config.toml
n_kv_head = 1
activation = "swiglu"
norm = "rmsnorm"
norm_place = "pre"
rope_base = 500000.0
tie_embeddings = false
init_std_up = 0.0175
grad_clip = 2.0
batch_tokens = [16384, 32768, 65536]
doc_mask = false
Each number is 500 + 50 x the weight over its row's rms, rounded and kept within 0 to 999. Layers, rows and columns count from 0. Numbers have three digits each. The size before them is the row's rms in percent of the matrix's.

# q: layer 8 attention query, 64x64, rms 0.158, rows 0-19, columns 0-63
# k: layer 8 attention key, 64x64, rms 0.169, rows 0-19, columns 0-63
q0 089:516536502543475537488510508374573566495503501430532458456503490544484434562492477557484454527474499520402401527448444523475583502409442467507442549587482490489529426505512513543501475494387634
k0 096:457465443514443460667567458492455445509451608512511480466605498495539453523474464520468434555533468512478531489427507495598545519499541524535565565503522433579442555552465495546530538531571550
q1 101:575462587483426458481499530465476396504511505430434550380464526495493478527545479590541469564437549541433585438526474500542417415460530463476535525493458498567455414521434487498492499539443437
k1 103:426474467467504555437573570506562476469427452466549457556538422480550533504423470512551470441446490523448529425463566418451570401469416418469479473545481518475550433413485524418468470520481518
q2 109:579601489468499479520535506474548529433522549428397539417471457496467467479470456613511525577429460537425551464507436572504447512455544492546469455519454453611521449479485544422539488459420503
k2 102:546462443489570494427602483457660495439521497522437462520603459555518560468378518530545466429457444534452491491483563522517486456504441470499516482537504539459499508447531417575515545513433531
q3 094:498496549470538419496499467435576462467507607502521491442412471475470432444498474590483503557377426466511488584557474566500460508551611557590451521517492522527475478509544453458448541574493444
k3 112:556490553510471592495549528428550555473507543607396474493588483470549459517470529483534412475483439582550518502452438507454467575515519523502402623430457453513540440450502530508532551510449539
q4 112:486545549540453441566379556452492485425437498455489472446607527465426493588477557505565467497491648525499494463447514541494474489519508506426500459515508425468544446564522471534527390561492503
k4 101:503590513550542440503486584461446510500499469506547465580526499458400495559490484654450472450511460558519461492567519496458525499502453547535424519539510415508576575445519506482430435528593582
q5 104:501524548489546428549454476406528488391476576419499535416444499506471483453444544480589505526476465496506496495581488464495453445464587506552464470551496548621488435563557418508517463512417424
k5 083:445526493472529487506588517507619528454454551476525500465506464576488501479501478463570423428468402479510569452518504552504508480410450508484375499569392516463581546475590478520528574545446474
q6 094:465506429429519521483543461635522517549525452494561528576453456586584521528504550473440544458519529425486556521471542473497551472523482596576498466473538497530574554475468488560497573371495577
k6 071:531466485460437506470472454464468520498546518514501526490494509480584489569551485374594344485493407559502495493496472427575565507542449459437556419502496447493483461526569527552499444472391489
q7 110:430486558423555516554454415545574526514449515523595482548467412386500499464495458556461581501522407534561498529532503522477509530587532489552402532550569559508517439502476427430460478551510490
k7 086:580508501569488509431546490503646465524440520592486443521529530497555488511449542593520474532508545414478602527489471538385478549506527480578430574533517526458526479503509477511479632527517514
q8 098:521561506535477460513572624531534555539452512453438492482613591500374509554454491500430460533515621506475557496528488471516516498512508527567501481393521528557541452554553543540490399480511496
k8 129:482552511524486481435477528584437454590530442471480441582500508433447532623541523484420483551559494501532513463616494516600500502510465499523600430468574470471481552516529531468468460389482459
q9 096:420588524583546467519436545544538582476437526535442464566571555521416563522524523419385568546538492504417588509535535535507507555491545517572510481479532488535572524559511481528553434441523500
k9 130:477544577509499537508529515570469476607569386482480415561495521414470475635542526470448572499519497485516505498546465493573483570473509490524634467470558444410470577517488494488519491463535459
q10 088:522446510571458471490536555572447492541500547527480476531592516502364553587549555475496549518454512500505526516429472543520461562450469617484587532486538420456451521519525513564535474462548632
k10 080:511510530447541494449517493539445511499530489446547534470468458417401489623494424427530447505453427488464435526501538453565547469550543486474538485509509437448451506437442519566561324479518512
q11 102:421543545466536480524464440515488593480569486519491518577482490519593550428578452475564522491497402444455550508567497528434484458491403494490499454554418559516510549508405540519592558439428473
k11 097:432401430532562500586530518505536549488485463550525483456481559523523520408516577502531633409402532514545499482420470555466452487392474499530457530440485537512495500519535450504480580581515442
q12 101:499344465551493548504512547545552541562414526460477495468531558545414549510516489383554525530502498555556506452460471420496482463528460595528478437460404540414454448451515494456553504507491552
k12 096:501405550570456491491526435577401474522523502503601469475553447553451613519493482457456503527508473486442414543535410409583495477531511528452507502510511506440413545541524442560574437519486446
q13 108:538458576480515488509476591532473457541485445484499469554518466567417462528553478478332486536481436542483466633477526481522455502504508443480500503568417451571544577441481468504449463517575575
k13 108:495473507511481516447557487465530434495503478533418473470519450477637462481536520376511461494479430452529487510518503499595593509496561518462627480606563432546469500497506386498457538456459471
q14 105:510465623568469513482498520475528503541496480434450552524470449503498490476502401449441568520503559502498486461449538435605490547457540403364519524574503534592497494461393540484458481453570505
k14 092:483548463415397552429501538538510496513563431391476492423445513554541436491496584443535544503455425526483397599494536517583484443499544495434540578526488519541533504553551498475593504506473502
q15 083:589409521518513516466515510456591471518478575480535413487433431510410471496491529592522571525483530528488416615558458505480483498451480484515504577407498508567466564457588521498416508546501572
k15 075:524466477418505409420479559529484454483469525446555492517483431490371495478578490470435446522530477564493559519530556439491610453430493448507533472420528474429509518501442481519408384484557508
q16 080:508601414411519493509470530530461538515483490538506478494585512489574509565504550537498443525546458374517526525508611476478445415563474491504496425461506531380520542430463466544578574472477438
k16 075:557486488544527474637514385474492454467464507574458508542545491459578552436432498581522510516473570410545512514447507563467527583470442526478469565497525422510514460507535457472399598530470460
q17 112:428431460542488404431499455507419452541473518431593474519441381407540476488602500509503515519564486529438501443512503426570511540483419497500535428529495541458474536511546377513513496504521447
k17 109:417539481488434507552471550464449491502514464335462486462636504500518527550543527534505528452495541537548467447534456521384506459545544470574476537493421487481461528532598416530519452530524440
q18 082:376504532455463516513524499562402537454521481488516558455574527481606464450533526491549447558508535407434508431582570538463416512525480509411456471572445527463516537510439561476512509526484399
k18 077:451515546505487535545493541438495468491485502619406493425485552592585539465510496520544567480493575472518471497456558527506426543565513532526502547530427506620541490585525482434431600491446426
q19 105:524620494528442484470515479492482487530539501541588511460506512587578484431533515467442431503433550583469569457434403542467528485532499489620472514555499466442586531456632531504534501450491502
k19 105:550452480469458513511490507522476467530491534475466540614468581486591480446585407481535555404522603485550513422493474435495461471469517511503522396534479522500410490566488536625485510494561578